python train.py --n_layer=8 --d_model=128 --n_head=4 --n_kv_head=2 --head_dim=32 --d_mlp=768 --vocab_size=1330 --activation="squared_relu" --norm="rmsnorm" --norm_place="pre" --norm_eps=1e-06 --positions="rope" --rope_base=10000.0 --rope_fraction=1.0 --qk_norm=true --attn_scale=0.177 --bias="none" --tie_embeddings=false --parallel_block=false --extras=["capped logits"] --init="trunc" --init_std_qkv=0.0442 --init_std_o=0.0111 --init_std_up=0.0442 --init_std_down=0.0111 --optimizer="soap_variant" --lr=0.00583 --beta1=0.95 --beta2=0.99 --weight_decay=0.12 --lr_head=0.0101 --warmup_steps=44 --schedule="wsd" --decay_fraction=1.0 --decay_shape="linear" --final_lr_fraction=0.0 --batch_tokens=32768 --seq_len=1024 --doc_mask=false --train_tokens=112600000 --steps=3437 --dataset="wikipedia_en"
Each number is 500 + 25 x the weight over the matrix's rms, rounded and kept within 0 to 999. Layers, rows and columns count from 0. Numbers have three digits each.

# layer 5 attention query, 128x128, rms 0.15, rows 0-63, columns 64-95
475494494512487475483494536519512483492493510486504480533502480511500477494525470478473522502503
501496488482523534520510530497484487490509493489507513498487497505529504510498516500525489507502
523498537520466470475497520527488477498506484514486530512521454500463456479514523479491512494520
490518510505557490520489475446465490481525487490450556479489494537520531491482500509516478514476
492434459506537517574539503513492535494464504511455416517498528542494552509471483525510433461515
509505536522506474447508504493468514496488461533487538477503512503530476481530485488466488499537
527506493498457505486491450539517510499512532524510501522504515517479473488490491504497524510469
530549460498535498531510478506486484507529453503495503493498516504542486519469519529480540534494
513516534546468420497505479446522490546487509476501471521523492489489463475508493479503519523484
491591493483470524535487513493505445527474501515474465523480495502466486507521469475529480501527
501502524456472483420506533528469521524535508513475525437504494491451484493501481434489566505524
456499473451502502484509490471508519460513499518489504502481517520523470548482446514541509470515
527455513506525486477530462540564440534492500414500494519476521514468469512470551463480492510570
502524530468489495530506500487475522533487499527486503532509504522491491477494501454486516542465
548498462503565524501515539522488514486493493485526480527521540518538526451548494500504512517551
520428491513531513490488481510489523494534486483507532501446471567495481503510494537537496503488
502502492478503484505487514499482499508514502520534495480499506502520523507511495517492496515482
493505522491461421456469515490480514489436506491457489480459454568463473429534461454477479489530
521497490482512531540498523515532514466489464510451492480499477487532494491488513502511554534464
520487500503500537518512538519483508515505499509500518504495473473491510529521514499453553524521
511497478461497501536523510496474508499518522507533529507518526527517526516492517486518502524443
495466463479506522509459495519457486511453524478485464479485512504512522511503509488487498509458
547485481497519521528502522464503512483493485534492508529522502480482542505486497557503500512504
520484478503529468457534537489473502495504562503514484496474485487522450500509501561511523461507
518476453507546507493502496521562500478534516552515484516537465457473533500495508513504533483489
509536521494490478502538493490485504475515507517514507442504493483516508499449510499521536502511
539518517493492483514471447524514495480487500517536486465502449465498427539509471475492479498525
522509533495553489495532471541503489504486510498488481520495520466463536497481533549512503523520
449498499493476564503491522479444490495501527482479498529456494501511475511520445517488518515520
505526483512495498436507483513484451482556454517523520509495544484523446545518532443514504499511
530500498524464551499523528529521498491513495573509500494477485536486504519518498472486555528509
513492512508490497506468490528545508487511522507484516497547476476483528491501517516508488497518
506510476494510528488505471498485501492511494490514486497505507532504518507484505499510508477474
486510485502485502518496497499501494486505495472512490517482500491558516523536490504482507540494
483526469505535498474491491521493488506490494498510471497514472483494458489459496496512489451527
523529509493519503493488478504528494475522510487496483507492501515458456481512485487511475533550
458504508528522533570469462545527518509491522498535473559508502515467466505449503540513490528483
465492499492517466528490483483519518480498545482485488482501490486503485499497497518522515521482
473518486493494536486500471498508485502490485481465488507473476502468510515535430534504506472532
494505485474506534511537524413457484509520509488518481510479477503535530524490456505448485520517
506564541452462510458494454506476504494472518487492479483511461521480474500530516481457511505535
521485495486479496499506485510488526462479507469488524457488464488484487501481524536482482485465
522507536517496490451496474495487496496535493506519506470513490542472424497521467525458518475479
513497458477520499514488483515493519469471513532549503514518494511497493495507497514485494466527
544494468514463503461538477478477508474483509530517476540511456473531479470495476518466533501466
458482522481446521517493476531512484546481508503536475490480471499513478491554553532529493494461
497518482493456510480473494516540537492500481451487538459540501453500492552459486507508492522470
441540518493508505492529507523495512486534548479474518507495461475497539505515463520435509521492
439494479476516515518501548479501507501521519456560525556489520498542514528514470527472485533462
498552481505504494517496504513506494518498506480499481536508490522482510501488489494483483474493
509504457506508503525474487514492461492486537490471470491505497512472500510514545496507483498516
485512446501521477535501533477502528473502539481501493543522486503477488495520470551495490507486
486502478467488531499528502470488527522462508470521499501530493498550541495511519503482501521512
486539539481477473487504503466491507523490429476489516496497512560482515476479516502543473510487
447529468505511553512481492498495478513497497474519505529535525499509517554467517527516528477501
507528495491526481475515525552466444510572514500520511501507484525506465528516449524503494505497
465471512488499500534516493483466437475515466458478510486535517540521541495549502493525492491447
524472500496487521475477536486532550484464479492508504482571516503529485524536521471486529504513
507440511484526471464530504506524518490517502474459535476477509511520473505475504473524463466537
438503509527482534527479502523485480513499490500484437523452482521460517505515437495507457470466
451506552447514465482524508538524516490547505470528498516504492505538491529471501492451516478508
507489508503512559524489540466511492481474472544511494508530490520496525534491465498569525484495
503493453479523451438490517517481497470517565498537538534510510471549508521505506480528534492493
495493521483494464513489553538499565410459516506501502458536474486473478508458506552477519510462
# layer 5 attention key, 64x128, rms 0.136, rows 0-31, columns 64-95
503488517513537445475492476502502466506463513500487524442519477486486441462496515445444531450540
504478500510489563564459490498531548472542499478508508527452550499491563561502528577555481543457
518507533483499498493499514486451483456526507471528492438497482495517461502516510472482517504527
504507489530543489475495497533484511511499514488491465509484506474467527489474490502444499458490
501485539476478544538519507493524476476539491503505462525469552445546523558480509554538493512488
518489459502508501464520525499499525460496483478445514485514438482492462446551491468469502513539
494463480501508528530511511546481479499510515475511512487558491520514472452527516480469512539531
467507524497479552550478481487535534467492484482545460559500477524470549493492501534575457472483
473472502486537459475459460508504541551483516486472490494498504502461494500517521442444530468509
524512483535511505505502486528520537527538519501472508513462523457525523488472522560594480515502
511497552539516418439516486494471475493473526515478491470508453494511457488466509432459512486555
517467531517517513485496489543546515497495531463512475535489484461510514487518527537530521538516
522433499492470486522466523505531510471514494493512507520496493541498477501479472518512502554518
507512504499483541502498502499551467510478514421508501496499504554496454479524516464530498482498
509517483479469485506526506473482500518542548540482475465508487504539466511489515476472519521465
493533470467508505490474508489497554524481458496500460477490483486495500502532538505544464505527
506492491502481533563521491494501539496509498496514496558501517535508544519502504540547458509467
498528488517494566556510501504482496472526523475544489546495499503538507493509493543554486468468
476546477510498497446497509495489505493490498504466516481520493522488448485505475464467513463522
537511456490517561531453494475525509492486478501497476616430585495503565544501465561548505505490
509492468461513575549537506534510528492502476481483533529470498516510532537542498529537495543458
488495504523484503503536519497517517486486506458510479513508527521501513515516494514502529473488
462520504518462539515518542502518503468518472455494477499484536513498546493520500570510446482471
483505521531498541484461494503518553518510483513483505515508485506521496513518540503480514533496
520537466508513505499536476512522506478576474522502493521494476497496495545485446532509492497495
475522513488441494510510488475482474540501541469509484466522459470494474492539500505487489507512
475491526504515495474491501500478488487480477492465491504502494476509504487509481541501528506461
518471489490465526518468512473475516491460518482472502470525513508519501524490473512525510476505
517522535502510478492543512486485524518509466506489524499498477518543507463487549492468525505486
496493485478476528482511486490559499477508465479471468475487517496523508491464522514525445481505
493513568487430519472498522540532513489516476458509537472502540508502499490490467522551530462456
482518463480517497537529507490499432538494469478529535489467526480524453519537526482492492482542
# layer 5 attention value, 64x128, rms 0.204, rows 0-31, columns 64-95
510439506502547528483446500489527519498499516465481481450502444523480498534494519446465490521547
512493509528459496475485566479453509484500499470469503525446508459518503508552437576494481481527
494529532467455466482494535496531514504458516508516512529496499504522459503501544463473528482485
525492448552465523476504464517502486490512500498500482487470515461504500517526491519488506488510
475485493470476511519511536513504526485445496530502519477517470503481578510480498498495525442482
461498495507488552509503479447457504499489530528453493481496479550510476500519477481477490482516
494507488467516507540508465549567484561541507500496520472475483457523463509531496510474481520482
557509522503492498503502512521517415490439477529484543460481431542453553473528488464474510522464
522519504510529475477510509518492543472574502510521497515493463457489510551474542561489451533499
529533476545495515526510480452478466508509498474513472544495463490493511532500507475446488486442
491519487543510471517478476507547508483511473469463555529494480473505496509533518548521489531502
499498544471492537459467518494468555506562505472498544507552512508495503484507469539492512488510
478488521505502481508487493540559500449496512539483507506503519572529537496495539530511533524462
526517498546484493500529506496449474519511505480519522479442536497500443496512449508518503497533
490483473488465516499469506484467469466564484508462527503471460493480501496500425476484521493472
481535505491501488474428493523490559496483524494492458476488509468493526540543508541541505513529
537496541523468495485504496459537497455533484495440552481512501490487500507524496445506535524502
540480483460492459469500534486468507543513528476475472484458500560459486529557490522513495496508
499479523512539494471498501512511541513476504545458461464503483538515529531510474504488501440523
524489498482537492541458481552506479472503491509549513522559501480464490514486499455498519499495
500465548529514536503517487481467537569448480461436501485489447511495530486479501550557512535512
526479516464417474465539529507491471498531523506491497553486499527504483474506516499499486509497
505433517519448483432457506539529524496511461534468478495491529537518543507478469534512520489536
532473541474478498493530496497482502526484534456474491569495526459503484459521566525497472457488
485496486522483495521548425495490483498518498514499477518525465490475439530510495502462500500483
543459555513505526490481473518525503475434476421476551484505523475514524462495514505517519469514
542486508490515544483485518511492507476531455505426497506498481497521515465505512473508461463515
522472505522496505446476502511511496458484474482504526526490482505462552465478444508461479480509
496482500494482550484496524466502463499496549522485474499491475543524501477519499478514501507538
509528541462550536499476529470527510527488532532508485467437525532503456513506489500497496492507
488454480517492482532526499523513511483520527472533486480481533477538511462469505469514460449476
521515508515504526492468472507518560463594503516469517461522486528459484524452482561537481539502
# layer 5 attention output (transposed), 128x128, rms 0.174, rows 0-63, columns 64-95
481481511517484503490480509529529518491496469477450496533507528518489477512453466511482492512514
545460477496505547451473510534499496518496478538482519498477478517497472490509469541510523531496
529446478491509456519492505501471496487514550508514494537496518520447481483493481514510489505528
515461507530527456502514512534526473516492503470475501520538509524466471475461515549482510501476
520482496521507504498497487567523529513501546506532535514486504490512504517505514499499556504521
526484515516480484498503522547532481509491522535459510504470512498544478488501497486501499511483
510487527496514504485506506494546488558522527520479517496506473506480484495491502500496522486489
493529475487479460519511517500509493492506517496520474523500507488518549479537482518472471505482
489477480507494503500516471498510530459503527512493541524509530486500479485490512546505540501533
474517514498458444462519488495498467527514495507547483436479510487467490512482527534484486478501
469505521483526498525512481478472514497490510504485512474512513485479519466513523480485488494508
517487489477428483498469495481487526521512516522521517521535492502467479480475531468513520541550
498493505534526501525537448504505487451522512473511471468499524499527490515518523501495487480487
541526431473481481510518489549512522530500475498468534497532511524491523544503505499503455506502
485486492505473545524491506524503534498494484476505510515467506474515538537508533505470540563503
516511474515491471539500495444501497501488482486487538533530525525492521486484475432463505496526
456495508518496510507486490509516517519505498518535485483521478478494491516483473487465536503462
517453508477480445511483505502527501515498490495508524525474493500482434485498464554517520533503
471550520525513495498526445491465502519475500514496490495499514508531494487458483500510484526493
544503489492462480463505485531484473529487479488483479483528516462531485506519487501480489502534
533513504505473528464533492502482484486511491505471527481485526501522501517530516521514501477482
529481524497478453459489541467449533545463552474500509522513446512470443493531450525474536512523
494500464484468537482512525547465544491512512495467515487489496465513491442492470456492492526455
493496494499523512496496458535504499486519501483544485492490492529480548499551488498497522516541
498485500513512477509513537521516493470488530491532504503498509492503528484479463497470486506517
494506534502501487496527488539497461470473539523535537455512526469491498533533536489491499455501
490543532531518505489488464498543506493453471493503490490496526497524552503491528524495557522530
496523514492493512506499499525488535465511506491551479483548520500492467482488497545482486504507
504523512512494507508498519465534499509512500518494479506494516516511473514476544483491552477496
506496511486476491542484487520462502507512528497480555490508487507516480456497502480508516546516
506481490498518494532510523484456525502557514529497483490498508525520512500488493525556463536474
502468534470469499469513520482546508502493480507514488522530496426521521502473504511501500537500
492540462508519566510498484461543497495490507473500473514534510531486492484411515483522528526531
519492520501476518461531529505452526434533481488484494491481521527435509522547535488500530514447
489530506461494548510543520474496548491467563509511511491493534538505463496538505490472549502511
544445477516506481490527503532490457527479507526521517517499497510500503502466480527486499499441
501482502501450496481473475521557465510470497478513448514447532478487524502540520486487515473526
532468501484474506511504534513476476465505534493503529547492475516491536545496527510498502528538
447548468507520470506492541483461493509448479517485511476463487464501496496426504461451430507506
486524547452457519499476477533554482523468487461483498501455504484556501491462505519477533506459
554456523495555456485480484524558502514499496471513521489511492508531468504454447541506495442492
523468466512487418518434477479495439543510521472510492509532499531506563503489419518510446510478
462548534477496466494510547482524505490513545495474530496530502503530593532529510557469550483491
505482474504509526498480490526501504458496511527457542478538521506515512448522471541487457539520
473586492497518516498499509522520556483502504470524491532458559526525492464503479582481518520508
537471464496542532517566469477500516436510454510480491485492547506510487522503513499497514495471
515492538499523534516500546489481474519489426510492512538489496485462538530498504509496523575507
469508487510537488473494468489452523496507498466566479522527511506489514503547502495520494531485
578494511501518518533546499555545519528482487499477535520511516502526502472474507480469534524443
494491474458469434487493520503532518528510494487506503534468495498500487493497475524493470496537
526483508509492539505504438568500490528473548526488523512493503511482484489471536556515519496509
478524539531461514521483488471512510474480471480546456462538495492493510527461474469452510509523
520536509482510528484493476506498456510493566532536506506502500482477537479531497504486494490496
532504529493495513483508471536478477504495519517521512518508496492508544562526559515479522475511
498506512489433540514471526513545505511468516493485520501475532443551478512514495526523514542488
478542490499531469497472467523471495450472534474522489463533505503500474515545508559482452455493
514499491510567486508461473536461521509510505474475495488438479474485493476505506536502460519443
484460474511491578492526492563524513469510513505467498518513510559501501474470531507492495512504
498523444485478533492512518482521553502520453482490486496531508482463560497512506546532506506500
497453521493501511489461484507542521525497523482539469492547489484523506504460479534486536466442
499475496488498477460489485500491496496463527503514510511521511458478465562555558522528520533550
454526492484550484493478524512465493508503474499495516452485468521515432507530497461502513536445
479471423512498477550501502516501515438551487492543485512491550544523524471484498485566491493532
480517501511508454507461465521500543462522511515471525544483529509501499544455513516530534557497